From a checkpoint of a small transformer trained on Wikipedia: untied embeddings, normalized queries and keys.
Each number is 128 + 24 x the weight over its row's rms, rounded and kept within 0 to 255. Layers, rows and columns count from 0. Numbers have three digits each. The size before them is the row's rms in percent of the matrix's.

# layer 7 MLP down (transposed), 384x96, rms 0.12, rows 17-89, columns 0-95
092:167133164141115116176130117171158117174140155137142177142086101103163163129101115149099128134131179122107151154125105144132139129131146120142137147141110124112141124138112124136136112120153067166079120137124106130141124130104155158142105167118143162153092189141139126105154144109090144102
081:106117096106129142098127115133173112140129113108066162078144093077100169130130115117120109142131175151118108148086171120146155105132131113106120117140112084128136117122093119111114097137145132146126119137131145147081101079125109160103154116165106158111084121158116103132134145163113117112
096:122168128120150141107168193109100121111167145121148159127075153104122084120157115116087114142148096093122105103098090152097133103109120111167076103124110142106137093174137177100108103123126148147112116135123104129118125096122104110136143109129121115182104129119119128150151120115150131130
088:104119124097113130118104124109134096087121155143091129113082130170152126131085137154153153113116143139132119105143138179145132104097150106086128166111063168110141134171136116107179087130147126159145158121126140143095108125150125121122096131112165085124127085095116142111139123128105091139
092:124116101098125157113125183139138128122125142106106122113117135123099081151102061150108155154112129125109108117103134064059129123158099147111094172137111119150117083120073114139095131121141101145125109130151096111134153116130158121145116122162106132106142138115166096124156136142131128158
094:097136108119141127134126088147112119152148138115150119118136081130147139101099110146103123099166148130121147139127151152186116178147110131119137143093149154132138082132141109114135143139105148138148096157166098118069080134118104157135124127096094103205079108143156120136137131100130133119
097:130127158121129110127152133163096106139112095195137138117108092076143107169126141124090137122109125132090143137124089116163138152132098145132138170146126128110149140120160120139117108123143156160128092102140131162051147129096074129133138126094157166176110139139149153125125112157131127128
104:097114134092123119054123100104123115120125140112112118155087144172174151139125155153122129115132123102160139141112158147159112141135135153109193149123124125104178083154118128137140122144119155120146098144138166126117153166105167125122135104126136151109093118114130106118166093119151180099
110:109113143130139104078145130132111108103163154140114109131089123115115127144104093118098173137112126119113137122091139103142155138149163108134074134121139108162176092128105143088104119105108119116125121108143148148135095183172113178134145127110096159126125119078127126087161129145079151110
115:148121127175168140110135118128125136147126100118139123127073088136153166092170105146148140156113145120131185068150162146159141124132114131135101116126121135098154134114141136143126155132096113120120162131094131125079152111164130147161144164178123115093099104119103127087166126111132118090
095:147117143118082120147151103139164102130133115180124130108125126165088096144094172106135128098123115150118136093119116118136092117137137140153094133142191110091131165156150149119131160138088164129102152189136151135154109114146138158134111106122071139133115116133096137162172147125128116124
102:088122140186129122118125087143128124122126100118120179138144152118125184115142140128147082115123111091118145129104101125124128137154118175123157129119135156127129133156118141175169130158090118148136106115139128129128125190122181138184067106106123121121080111150147099128123120147101118125
108:136131126100171097144087104166142094136138107123107155084149166101127130067120149103156146127134113116143169110111108146176128097114121117134115154106137130115122140112112125120110137111170115109112150101153150141146114142127158139100092117180152108103117081140132094173136109103138162178
107:143083116075111134105115142120163121125093166120112146159123164147160110141122099146129114153145152159145177131125139159131086152170121124132123108107145090126167116090143097108150123136156123164143120165148158131140102104093076176148124143119148138120141104139110127090145107157104090116
091:112147121134152132109121097147116082147152140107120129134125156141099142119175148106144105161108119099143195142094165124097140168136154119134172121133157114144114139138141105106141136134091157108147156107155157144140093132151095147067083173124130108125108142129164139136110184141151125124
109:112155109156186113094073108141118123112127109154148101155135190156128105135135137162131137123138153141127141107150128113122102151169115161126146149132139204168124146110114138163135130129116115131121103122154110093122085133129156175132104142138090142099109133170102114109119127105135171104
117:145131139144114122144131140121117147169070134144159130110111128145104129149113128186144170099145148144153083147143122154169073106118142136110154141116137117130159112122123134080118111116141154174144064117129140110122132140125135100140141123112143157087130179162101136168155132127179141154
097:145150116133122149114101135154133116121089149113112156134167118108096146117099161118129115135128152066123177115136125142132085152137154144138103198127111095127152122149138087119145153100129119110128049145126083130155172149124148129124139149124138134109114096152144156153120091145093112149
112:130085101156084087172147165085124121134130175088119132113113087113118149127156170152113123103144126140097136154144134140104178118108132109136098152159141128105107136110127153118143091114142111085132155130122129143129131072167095109146144104137160183136116154129120142093107134138109139152
099:158143102165159115098112121133091159139122116172118123119147109123126111128152079089143130134134162121142156120130094144129138115136189150047117114115114093120123093113096164172134118102143067169137119130146094152125126150140147125150102135153126109115134092119090136157120144124123124156
123:167098084127078138145144136119116104081117114097119106141138120135133151119117160153095114123113118128146127127075114127135110115166110086123130163138160123118167158138128131130150144150108139104128070146107153175126157130142093075123112090144135122109152136113098189133116138096163123095
085:154126162142099107102151129128122119159161153130099143119147122126135109158119146104137123130114124118133151136108169140117110138143156127101120095137124147105145109105128100139103134158112155135120087180103117123092112107136077146137133177121124131239145091150126147128102129168123161154
076:127118139128120101108113138117169139145106145122116156091099116149139125108111123175103137135158146150121085098146109178159108091098102124174104159117064123122127150131111133105140125117119147115109147132096119080109150153166099081152135107123114182131136131137086102137159142110080131121
103:146120096141129082124099174122139123085128113147103106141197138121098139143080117164176135131123095134132122124140156096122143119103134075136132105171105137099147082144130118143148140106112158117138117139148134087165084108124096153081121144118121113105136140117152143160112156142106161135
083:139068091097093134165142137105123163099131146165101165148152143165102093137109113126140112116098117131153085113130128125122150119140146142130106115134152121086121141122146154144120151112126151079084130093099157116155129132133091105173121120163123111102099115139084136148129123174116176103
128:109140101131112103160160106116090079114125133099170164168107112109114114157133110150106155090117085147125143143158098141106137112100136135126165087100124111134143129124095114167143119173129087164113104120126122124097091099131108120097114122141132174149120124151153100142140148121064101125
117:098083097109132105114106083115183112160084107073080123126115132124091158093149132137155097101103097116112110132131159126113143164139140124130161132139124104141155150138130119170142092126114128132150151123148159127133160092137113136129086121123123129160138161158104120118126100153128125196
111:148030124128176129140138121090101093149158137116138128132155124127165168174116122158129141111141068115138119075120120087131123139115129127131097079131147110111116139157137128104094137126163142140122166130103110138103123139151129142134118099143125124086104121126139122089108113088139120103
116:110114117148104180123136158130110071114179087116140101144167127131127136096113124117158151131124135126143117110140155148098164112151143098110130157111113097094112130114104136143089138126110121090117140137140130055071168093143108146151110147167140148079098118109111135125141160129123128128
128:144117143105141130149134136120108141134166127116095122155153113134134155134120103149124108147174059137155116128122152162112124164169117094105127147051120173124182127127127163115125151130120114107124078116146130116149077123107119145171135160124126087130173155108096136140146137144131114149
106:112139176133149134121094143104118084133090098113128082109138144100099105109156094117166116154103153085122138132128111099083156152129103121106114170156109132137109126142155155132129131113145167090176140138141145122137141117130072114131088136152141107103120177149147115140099097141082117130
098:108119114122145109113145144121135093160111116143095158164144100115117159134113168133160114129131132117105123138107154147178146091147138187097126077114161110132112120132136102094109142124138169149144130174163110081141129103127149075149159126106125147120130156128113148158178106123157116172
082:121122143167123130111112156113125142108095128087114109156116152103145158124146149113148135121120124155105190150118098172147132158104149137122186092124084130152109114130133143122138128077144152131118172105112181123156111138106139106127143098168116163096126141125148101123159183094128095144
093:179127116098110145087142163130159123118109093085092133106127133144087112130134136157130124158118127109138133164075147113099145095161112115151135176130133117099135119089135104071143078173117155126125127147178128115181112115143123142126149112135101118119114170137147127127125146105111162127
102:119115154140157124143121156151149146109131166123160155156150110142134134144116099166172143154076131119120135165122164141132086102141096116127165142138143124065142103103075140150152118157161183115114165129144096115127152113132135114169132112119127135114093157119119138129146131106063125113
103:134148157104080113127116134160093159101107141178096161143086138124135181116107157092170100153127112139116121109177115126122123149137099123135117123121138161145096078121089167106133147129132127155139124069137095114115126105101122123113121129115143129074104164121136109140134092151094118124
110:190153119132112068177173144134127095108125129114126153118116145137100138126101141127131108097088140155120051161115118114124136096123149132093147136114123092079141079108145127153145145140169124145129109123130074121107095139141156103132149132134133153123138121127153121130128122134119188119
114:134122104152131132141108105134101113166144143127150125128094135149102140119142094100113152131150109153142127123141117098111130114108116125138102130115116117103171148132147157160138145134150069116105136102140076077124124122135162126099147040185092149137114163109136150132086162132144157157
101:113112118121151110125130120121122125126153170123152138132137117127097155123089094142127182123160094138137139112149126173153128115152136114149128185099077093180117117102104172139125096153139101124178086095127091138120149147141109143138124114138110177155117066145140105127099116113141139113
114:149133115084135083129122104120155149131104117104140066088117109107130165107132123126119141117149115122098107122133112101146129147144130143157147146132124159089121132137133168159111166120152166133112095118138116123161116157094175117117139113159077162140156126135137123107056094110073117128
091:119079132129135159129124148101106149118152131119125105142157138143115141168108111149157096151144091116121138141142104158166118166128107110106147161105154127104148107094155153138135123104123186086143125112139127097140086146112102073131128134127176077088151154107089163149119113166131123146
105:147126114118136064148088139098099119144125156156131109175089119111150122152135104153141148097100106138066129102105143120145133117149148151139115099091129110178123117133134138157133106072145119145122134121044155133085105119116132139155117106104120139128142148158135108116129141104143097150
091:112127109127140111082102147123144113129127144147098132090120112121137133119104114118159130144156135123120122166107158135125184102140152116155152156120131157107142133121066099129119119125081104133126140149106138141058130160098176127116122155130086085071123169115108104111107123168137089134
094:117100171094179135109129123129075150130119141138099141114133131095129159138181124109154121106132134113149136120160157162099126125140140118108115131110094111139095130111150148135157156137103114132151143092120075112168110115120155131096147100076093112172133146101161082113107161116111090144
096:060123135151104093111120117119107149125125134151122147128160137125119118126138186129105137136144114120133092140124161138097173153100097144093164120103172115115118160112101125133139102149121098146137137190093112103148098128109125114106113076137121099112106173161091109121089135159149107127
093:098160108122131159161084149108129136158172133122120162144168091098181110117106130132113090118137159161129140134109150166140119134162103116166132140136104090125129140119109117159123140142148130115128110167092139145076114155121113072167127140123110186125135138125082099137122136126131087111
095:134170143111117098090092115110098121122130125163120123131140124115129115123152143091151124167108122087138070120075158160131130138147171090169093134124152142128170121130156160104140120144083118110131127100120118106093162087113118120125148158166162147140153128156129136105141094110092091125
093:125105146104128110124112102132108114132147091102072136126130135114130094139108131099115128137081159113110112144116114120105116142117122102075085125141112103107147134129081086103122098107164109151109141142160137135136099114109108102128097159131131163089148138033149133137129096154093133130
114:162108080149127182112115133110133093140126142155131133137128126147108099124170118128123086158142162109138090123147124149129146095114140100151114127145149179094166126132108136117099165126146162113151141147175140128185120119141141140153111132173105117098155102146136152142103081142150127074
091:129109133122139108098087112093091105133101154129134105131125083084116131140148148146161141115104125152139097094140158143165148132096080150113114113187145081157152158099084130133119172125096158127134135125102127134136124165127127061119107150150115149107148095147114111120116140105114159137
085:161100138139120161094138138104087117158093134090171115177092126127112156120095143123160136090105096172118144144131119140091143150133078120126124110106129114134130171131108127124117081127133130145123109126127073102111115116144136169157112144097150160133150123145162116144105120161101176166
098:150127146181114143105137161131112160140138170126129117158135129175115122106121104153141161094120168114128122120113133142102134112104085121085146124139093109073126089120173164109096101141163134115159100154168147124131109126103121104142113133151094157127088158069150131115117146152142119115
108:109105145147154117087084112131142119130110150124055177144139142139131128100110135107116149172094097120110153102153092096156118104122168152116142152119114178131112153101128111139155146105096122077117121127123117110143119114160154120142106133107152105148130131106153149121101129117141054104
114:108155142170161123139135134112131128138098094076097097137138162158081141121142182107070142127117132128138143125111105150120107103161179116131147107143185086136129143093102121122117098126182136153150106145155122140140144116095137123161141101104115171114135113135116100151144158143103119127
081:122132142122110082163087144141136089149141099132151091119115167139127118145129114164149134089144110100137113136102156081147138106130145099175150104104156145132123108147150131102178086093138126107147144115124164114087140113119119136117196132123160135139111150095095149123126130086148171128
090:107084077129116134151140158117111176101161110158108122160142123173129154114109092157159136162136106124122136108084125167164130135118139092123135124101106092128138100062108140146087136115097146117098145138147154108133122109151123107135144136121119079101144129107163163139140103100157154120
107:158163158121127168119133117151138128149138142150133076144114119135176189145113082185155143112100181101114118150085107129114109103102158131159116133136153145138186105138137124132133161117132145144138133116156170135168124141115128103141122118123101134138156141101120114101113125120178140089
111:131101161139134100164100083125108148140166128114147127134113182138125168141140139152140138172165129112146116146108192173133134125116174171113125137127145164120080152144149174128123145133114118106080119089111138150129120128128142146076148102127139122166117131114168124120171116140105128125
099:120106145164109157165153162150127120153157154141106148119100130129091146158119115127160162123161146120137093139105100135107106119143130115122087131116092136138114112115161157102077118115093143130185087158125160132138135150116141161064123153121117144089147111127141103124144151152168176114
083:123078122141155125080075111139165087129144141121134117150141134159127139108105158126123148107100149138097110097116149090148095110141167150170156167138114119115118125135136103121139149138113112118130128137182107097116185146133132092058143112105096145140150101127135131149113128108143175144
089:139125130128148110160089090127146107119127079082169163171156114142152118136104131113146115099075163159142139148096152120124127144088113113106077143134111131120111149128109075135161136132149073153127118123139131125095096154094107161113093106151111139113111132147152142143160115112152119160
098:143150134126147102119126120110104133173146126154122143148104119127101125115114148151108117089166132113104101123147048130058137092109149130128120163152081134129114131100170112116146110158128137159104122151104099175128134124141092134111114112167136147139138168123158131168164132139116167151
104:139131142101127107127100086068123113137126131124159124112091138120119103128169130139136138125143128146113117120138109135147130168137142080086076109149100130118111107089153123128127116131153061107134144141106150139129134148133166083181180137146136122114144083112132065149130159094130125129
113:163140121132139117121099130136111139111130094124141065123120128100156121160121126112117160135132144126131092143123140114069145179169144123121132119142117134138133151164117120113122085088134101095160155129126127157107108198120116175134088157090120173110117111111149135159170162094127126113
087:132136122157106109165145153106130175144119152148127140143123152135105124148112142165180114135093152121133085139118129145148085165122070094145151118129127154107156085136153131109120163105097093089116129129109130093127099140128130110119117115090124109091135141142129160180150125181161160154
096:126117115144132132129131126126120117111140118142162125166098127135150158092068125175140154112123113148146126110093111143128080132122130129114128125129139144114147113100173080140145115147131111160115129196191095131082087158142134110136114105125081171151108154113142108129143146088132152164
083:075111100137116123133107157123131150155095179144081140115143118136141107174156110139117108109161126076092124093114134120088101154111146120137142124116095127093104112104108150075161146132114120153094093138116127113152133125142166123074127146161115110101090148135126102140133118107085143105
096:092191120136073084163138168115132127145144126151121143132135129109097149110124112115122163131131087159121084131066122087118156125089131095091103130169138136141109120121141119122101161113135112122154140115145130146119129183108109109177123104152125139122114082130141115100142115134093155154
112:111118117148110118114131148108139180081085118135129131112154154135160156149087116131099157059137173122112135140170128081140066167109153107125128132113135131107149102126120089098104124134141139158088153158128141098132121102140164115112100086145134163158123120122134138115137119115163145115
086:136066149106181146135118103115097121119152129103103158130130110115141114157097104126105122118112138180149165152147080155104134116091114156133137113147126134110129129102077116119113119132152118130127123175114107162181133107140120138129077149130080100154133159098141107141161097086113124117
090:164111088130117141113144117114122136115161097130070155126140127149139151170070173140136167103156138125118123180126134098060128131147125141134105113140125117211124121097122120131124101112146107161146131134179162125103133133107127130130107088158122122113104167124125119137128102138120128107
091:127106101118133148124148181177143098109182135145101134159120103119108125134128128140162150098133099149138195104131139150140184128168112075134133149108103104079113117117116142082122118093118135113119105104130103072162124153128125128138134108133132106131147121177146115130128099126146155113
098:130103116118118117160155130100120106122193146131116199142149130174114136131146123106151139105139115135115172142098135074114098132125133106116121160116139152134181118151160107147133119136140159115114106159088138171098145110165118120140137088122132101110105150121153087132123142136164137183
# layer 7 MLP up, 384x96, rms 0.129, rows 18-89, columns 0-95
089:133125128157136134139108081149129111147143124125113134107118142151127099148160107132152138113115117101146109113146114132115116174137086158110141169176145145153097133101111112128130151189104132114105146059171132160177112117128148132143075168137140110113129188104140119136112121085127109112
101:116145086138132152131131098195119109102072135123137112120148143089087106148158120156125112169118131110125100108150168138108127130153136139103160114119160121135114144141132078107074142142136077118074145121139117112114090143132120118128124166095111102113120167142161136149106132105119087154
095:181157129124076115128127110156109160097114114117131134139138144123098115123134098096076110104110143106117113121146121090134087140150130128150117122121143105090174140171132129123101098091106148090107085138144146088160162123082155125150126140149098156126126140124177150157121127142100094164
102:144115163125155090137118088190109143122122085157132141112176132108145144143157180105105052100147148108163164114141089126154145121132127134174127114150149095112128135122146118140133098145130159100136126123123133097124118156126134106129116138091155138189139137114129130105111111124114087108
097:198136109131138082110142084137133141107096108142146165109115155124110135083149134117109077126118154093134091169106120125156162111134107117071112144117103156148124103151131119113127164119126146135108108138170165106138123111095140133138131162160127134144131137151137138129093065153155136142
091:129157104148119112151135155137112127145126089174113113111119121115078107120130116099111124172080163135158094148142175109108130140123112118163148087153150142100076125148136115128101090135108156116115195133163125149095125134154146131141155116107122111160136121118114120137140124149193164128
106:145135103091119147186107174116138096138129087132125093154121122142134148086151093117115126147144147106182151162129121139124143138166126140101100133181138134103175116140137127140154155153132158092145104105092156131125121097167109133129100192119107101106160117125136122099160152136130121137
102:107155145157121140115178119133100127116131147101131114159108162085103122097124105093115125126141159105116118097161093185158133103136113145099115134126153045163111110121142117124124110133115127134130151131113110136096122110180111145134151120144120083078163136147140131083118084124130107147
127:149161137122102138122195124153159172092105139149122132128105142093111106172140125106103136151104138126153138166095170111151122060148142105150120154182137138136113127203129104123086140149127116104104143110104126152113143114137110143121124170111105119117122153140104131129105146108125113150
103:135159126134101140110106174101140126100127122169166113156106153094109064149127115112105066158145113116125093143116104124100122121181127128121132148163167142134144097173121096126126146137169093155097145120157098164109109164126136135152151134142128114123145162165134118112121133106110095118
101:158131133108113125180162114137110088142117119115133127135114146150138125155154090125118085122137133129144089128122105172099100122154102133106108101143088121147111055128149101121134149090104121080091150165148152092115128095121147093111109138131104113079140118137129135137078088134151150132
106:149157158071094152170131144143113145161128124134134123149138111116131122099163085125137115146115170169161121122090134114162124112167101148125160120172104162157123138124127142152106141094125103122120143103124111123147120111186117156134172142144145150112153110089143144070148078127117141136
107:087153090187117139130151196157147137120109124149105072119104142128128146107136126126113127107111152137135141143112105169151136069113094089146149105137128159179143127124164132128123125139119122113087076134101090111160111165136144115157144138170154125108126125116108130108149128102126140146
091:140126099167072098151103143164149147080080120153135146116133096127086116156150127130143113082091151105141128129167126119124119087107082131095136110161114113123129153149142144118141139151146129116129143092121141123143078100121132127112077110162175102125135112108158137177122116118093116131
110:121134114112122151144136057153162119140119118117137131109142152095101115154145138129149125110137134191178131133117139103151173172137142114150141133162128166123098153149133101111133167136115098142131128143143182127163152151108135132157091101108165136097169125131184133114151126090115157132
109:108159121144086158135156162127130165075094096179119097189127136132124115106146085096145136144088142093110130120125115101158130146144148137090160130135109127148132111132156095138082098111146121113111109134159107117145139116106126116148143167156159152150147181160133148114090116122116130125
094:102143138154128129183097107103120142110106111152132094121093125136104160112191154111123103143121088164167134132191143119105089115146071089151165126174151126174131141164108169134125116148090120117142145100134123107116136155125138116119138113146109125131158128133144110115134116093133155138
108:140127147110146124154157119164119134148109145128184089139118122115118133095131155149141128181149138146132123118145118159154120165170091118118117107152126099112135116149108120163132164116046130121136170128140111118152156148095144150175129093154131148117140149153082116150117136097166092149
103:076150145192135138153165134137133132160095118123104103157156112137134126120146134114142161111115110172134178121134126142149109138106105135145168170132121137149192138164098088100100114102102167121150102156102176138108153136153123147144143127077127133134154152111116131145125135137141113158
111:131161139097117143134148141151126136157105139119181139141151112101100095134120159151116125159124144140134113132149110113152102110086146134121155168125146119178114160127184110116069151137051124096100121141173088108142140080131114148143136161100129109129168145158113130126129130116117115129
085:156145116138139124129109116128146150083121128149115105152143111068119175148122112118136133133134148127125185129155099130089147144120075104108112135127120138161103059104154128142142130157107171153162160104141136111122135079104127090125126157123129088099128144097150123123091144143079135157
087:141130121110160134126122107112089113130125085121113102133167114109143171136124107083165151100144140101130164119100161089104137118155145170100135115127152116158128081121107106147123112156169102165155111143188121158123140133084177163125088147152145115120146108139138128117103104124170130137
103:101167144138127186134112091148154143146125094142137161117094107110116109127151127088133101180161121123139133126165123186150119105146060154121122134125114130153164163101142171080121139152117142128131127168117137136105120113134135111177160132090140149112159132110119119106114112136167111136
085:139104135127140111129100134156141101173145151082131129150121149132157138152114135123144102143180109114141115120080117123095107152120077133133136099162123122171091099160115124141149094142116119136146125144097089108137159132088121147188130114117137119110141079080177137102108101161144107138
124:126145147160133136114145138140146116085131125124117083108146166092142140131130128118142144153097136194150118127101128151129164068166134122147100141163101117145094160194138074108114103148103127129112115146102103133085120126119124102136121152099133113134143145096090142094080110153136116132
117:138182127098102148114164115151125138155108125171154131159159141089138087139117118122097124167152175112134160153123120103152162142141123157082120100143104118163085158139137115115125150097117132094118113148156114084094107132147094120153150120119140098105123145116116091092117143094156095114
106:149136103139123129161149116152125097145114117082145110181146127111121155123140188116104070144152095104168148122127136120151128126116131103137146141176110166083125115182120148113106152167137156129147103149165144093164101128147128155117143113175150124136129095151126144097114139142115123164
114:150149133134156115120104152132098157126127087131169088184120156086113153132134095116124121143138136104139136164128091142106161110113110117167128107139107111110153116152102138101116137140090125137125116108116162150123130110167101164164132138130176124102179149154137124123184150127130080177
124:176157146133156143168136082148144151129128089131138100153147149148112124121122114138101085123100144174138163141186135132129169132161118134100164157116139115170152175160121147127136125122123137095129114098122132123128130138162100129119145133139117093148162137098120174102101147090131128187
106:119127129129130088175126163111141110143104109129146067179137139112121159125123117091125114134147133140132096184102098137170127150147102140150159111158130159141138141157103125093122170095134108117071098171127117147129140156123125129105111162106121125137176108112141161134129119130169088103
101:105111150100092171134142111148150136100083145127165133125163140086128106152144126150087128141117137136156143157104128115098108128187142141109121172154154176161124152171152119085092140126129169122161147114141146124168149104131127152131111159112163152092143126155131138130082114115107116126
093:127106106087139151138132110156135163157149093171134138146154142141133105102128087124118140087155144123133104113162152090146098116145117130147116172132153123087136154114102124111089127201135144108110096139123116134176116094108111157119128152106109093148127117145122171119103082108143172120
094:112151103141076133147141144124138117119140164152134136121163158111132165129183167078118101129129147120147148173135129116143165122151096092135130132147142141137123066097091115103092150135113123142136149156090142162122111114147095106143117091127096138134110098122114131140124056122153113157
099:152115103109143146173139158180093162085136110136153164116106116114147130151150131136137112131094174145127153140144140087118109070122152144140166130164174150101099124123138083164096112108128159133111164141166113119109110129126116187149130165142137151121127137141133110100110148120109147147
106:063125083109164138141141071154165166144163105128153106141113123129095088115120145136113164136139171119119084153128144133175128146146147131099145151141133138095141142109175128170118121128112153072103159123141122116142124125122100122128163104099144103129149092135102137108148141127154161140
106:106168114133118116142143093150142112086161098134096103152157135131131124123128107135105124074099145151112164152143105119140127127084115118145132108127134142166132086129168086120121158160168134090172087130123140098124109152132088129181112129177130102133129150120131136146143144091173162153
103:095142112108076113116135092107122114120121131147127084143086149112123143151148128126139137145126181127133155119151108143115111145108120129108141151162170075113120118137143108121150113095145090115160130141113187133158104141084115125168094113135118108108177163102145172076150107099123122124
098:102174100123075114128160095133144174104162139086127130145152176115111129108125111141164133128146153096142145139113120146126134123095129154107169140122149094146104093127118131083155113094133117156148122122125131126136094108127127153154140131160110142088159089110135189096142125116175090142
118:142168156165115135169188114121102116136091137109165079153147127116107142146122110114110124174150116165142111101124107121149098132151119094139121095125121134163170115149112119113140154128114112095086161164156160121119116157106107169166126138166123094102148128165092134137108104139133147119
097:146120082145126152150111112159180126099144127084147137172134146112125137110120086077120159166142118159157125099090133160125161146144091141143146113140122130165149109139158122117164149115151124104107127143126107088134171122123106095145127167134086115115138098102135193120122116111125123162
096:141145141133128118138102116151128094159153128150192159135134168146127106117135143156152147093127129117146125112157170135173089117089092168134161121153135149115105130100157171100151112117125140093117136157138122146166133132147156115156140151143114105151150090127085126097112156119177085151
094:213173140124116180155133133139150084117116150117200105112105132149107124115127121115139133131144129122127161122133116129180112140127109139107146120144110104138136123143114154140144123118149117143121114099139163164129154089134142093145105127161101168129168150146164137079130158097154142152
098:117112099137099103145124106110155112075131119089127148135117140110151102154141099130099111143114141131098140184165117114143114068108089143109129163139151136097171093127118121103116097136138084137126109172126167155080152130123105107124107158135148140086129142077108155131144096127137119113
098:181138131176105139115158122130194115096115138158180144148119174132088104128115132167107131144081118109156153106102136124145106129138158128115119133146131104111106131139183160101126165121110131093108115128145136086125089141184124110134138125148111160120143137166127153119141091124152119134
102:097115122185139170121152102154110149128110114156128093121138102140091116126156105111177110089105155086120097140160110156091145137130131118101135154130111158111149114123167122120124128145130129116105132071123116135205124122130149168135131149137171134121141154106146162138151115165145165149
099:138154122115146090139140114137109148120060108104097127116107156119128122129126107126147115156124125156144141141166163082133126134111137145067120129145154050148151110132174062096144142140140109105136112113102134118094116154124114128118120148099119116159147138147135102123170144090097100148
081:150128141145100121128124101184134131140136083087094100128119158144121102135118119108129141093118157145098142153160116102127153122144118098168098081124121118125077121127144119083133103098138147140138074090139144148098142123132126141134148154103094129132174117099168172110126142102108165171
112:125169135122083154156187109201141152130117121099120158166152175084123114142119110107120146095130130151127171151133118110108121121156137149141151131124146129163141116158156118136101129115161089119101130115119147105133089130104127123132149154095137128079139135176111123104118160101131083143
101:142157138189128116151122131154156157138134089155143124145110109133117106099149134099104133169084143101162141128133092157169093103126115157122157138119091074105141132098151126140124124073138178088105146083145154119151151102108123140110138110132134141158119135139095137125132123153138077138
089:105116152101143116135109109150154183124131082147140146130182143092165092135154140151098062124133178086141135147135152129156119121145146155144135132175167104135129109136124100138141178156099135114113131161110131137090126121123116121111106134155128097119131113121135107102128099066138106108
095:124106088141123120140174107152110110146086097087140134135130133129109114148133126124106115149161125153135113116128122121105086074141138115082188133123128093153106131127121130154124118096123149092144125124162176149164086147121110127178172109195119144109115139141121125099113112089108151129
106:120163107135109090134146113152174177114133136088147100160129120097153101108148130073093089124112155172118147123126124102143125131094129137081132123137122149107121100137157148154119164111106125121123106153134102135091154099135093119158084164116104108156109125092151136127090101126163092123
108:114168146108121118140136167139121134134073102094100090187143128116128129078129091089169147138118126109116143105133107145111132099153111132135144163127111148145096101152106098114107128156100130086127121111087154098150098135121101158162123119104140109111149178114073154133096120150118136130
091:112125131149125166113154099133124177098098132101130161133122131127120146128130157105091087143082181114139151165119118159140112135144140147139120150152114160107135115122147119158091167144151102141098126146128100136172113139128114178125091136175121153139118106135147116146153103185100072144
097:119115128182142172154137074113154118125125119110140117165143175107122118085116103098151092119125137159125101128112116150134141133106107123140139124131145133127146130188170121110141098114154141100140110091129152119150121140169084119118113111138105120111151072107125155130147122167115106202
105:130111086123121116178126136141131141146143090158120119146102141100122139155159132101149083170125145162155117121148131098082119093135092067129169121118119135115123123104153140123162121129139130116113174108130186145138106144138125120191088142147074121095127137135126133082112124123124157136
111:109202148141083085124164120155141111105132124152153112146148110126076133125122089136116123130113121104125112116101111141127155111158116107170141164140137152143154148169128132074147158125123125111113125112143132065113099144159152148158151140185152148080141122153111148136129124145147124119
100:097125084107133141123152136183140087079109134150110113139089128159088094141142108118163104121111128162125147175120154175182133120154108112111160117154106130137130096120141139119128136106139135142134147126133139132118065127119125102169072139145106105155148127124143175091138132103120109131
087:134133103100117167149149102139163144158140129143166104129144151106137145157142115145066134160116152145144113131134116134160134095084118152093120083138099136091104137131161163114101200136120132144127122123170154133140100110191115123133154146105132142097109103118112098133116091095112115142
082:105168133152140154112136139183113193130101122122126132125094151103104090137123105128088134165101128116164148127117150127120149075160139167141115086146126154129164128128177149124137129143155126151078134105124171163103109121144115104112120132160166119131175137117132112144168102149137111122
096:160118142145093096140132097195145154151102110133132113107129125121105128148121125121111129145127125169132090093163170085151180052096127109118132102145126116122098137137121098116097160155127133113122144140140110130100121141161147130169124149128084136154132156149144166125159153084111135122
108:152162120161127147118130085145131119150135123153141120123127141139123160148132147072069142129145162108136166126104085110138102155175067117131144110139114089164102103145086112120126111137155146149106152095140133138113082113109157183152123182131127147115137113124135126118162126097121122151
111:138143136112081148130153146147151090142103162115139144163163138080073129133167139145108127135167144112117085176125133123150160145131133114124137136142141134182163122110155099098131153136117134139152125127172112129118091124118082096137151163157139078157130117122083149118092103130147145131
095:136112135105123085137138174152144128140113122074145098121155134098139078137111117126134131125129116156124150093107114149142162117142139128070130121175156134133089140192094104119120120168137152127124141129126166111150105137139149132149132163088143109150149072116120139132080103081105143113
097:151132139157126138151135131112153150111100122137129104147108138137095162117138100110094109128116115127133125174113094162153104112172117144097131128137103115152112135112166096120148133166088135127110128139133111103138108103139194105121096093091135103152159136143122112077144100099133070195
079:154112131110121156115154122134157139070129127124123148124121153099099133156180088142128103124154130149147134144130162164122127112142167156113112155124179118138168146143108060117109139143142122104120126067116113099091108129103134142074133145094138115163150128158112134082131120150152096128
096:113113128140147172137133101132069135140115082135150123128150100115139093104126175104146151151105154114167117111161174127103100133170095143111150159149103130103144152132098163133122084080095161084143116155131120130131108158133146134119124124128113139151127118176138146132111131149192117130
110:103136128113072150137160131105147155145076139153106135151156128097135139141159080126078157134140149125173133142168114132136115126170128165108185153133127177125125100173163112080111124150109143098131089127115125097151110120148136148129108143120164135156148096129112138132128138148115099116
090:097121097126104162107125108134112175162135107118142123135119167126138122085119158145152134115092171082120113096129177130160117111176112141113122186116170105141126123131159126138158162139106128147142137126104133127064141147136111144145127166100135135154164116085113150144095105115153099140
092:128135123129140157171128114153177159119069117135210128189110138154094113100129124124107112149130123133122120092102128156189135117137157151120105092123129125134126150117163103158148136109122140136122118113140152151116129117111081147139124132106080106131162145136132159137127081110151097141
093:136122078131118144196132122131109115135125139093125141150131096105127173117134106135126098139083141161123164123093150096112135110109094109123184097153111131132121111092114122081091098111115120138096173099144121082108139108133163098133105140097157123147131139132150151078142160128118105126
097:127151106137113154128123125159136183130090129143121071156118149156138120119116147105133124157137135116126103120151134174110137130136109100110134212147141110104118109132061153134124109097109079163072157131149108127121145110115084105162126127146131146130149123101165141144123140134098101113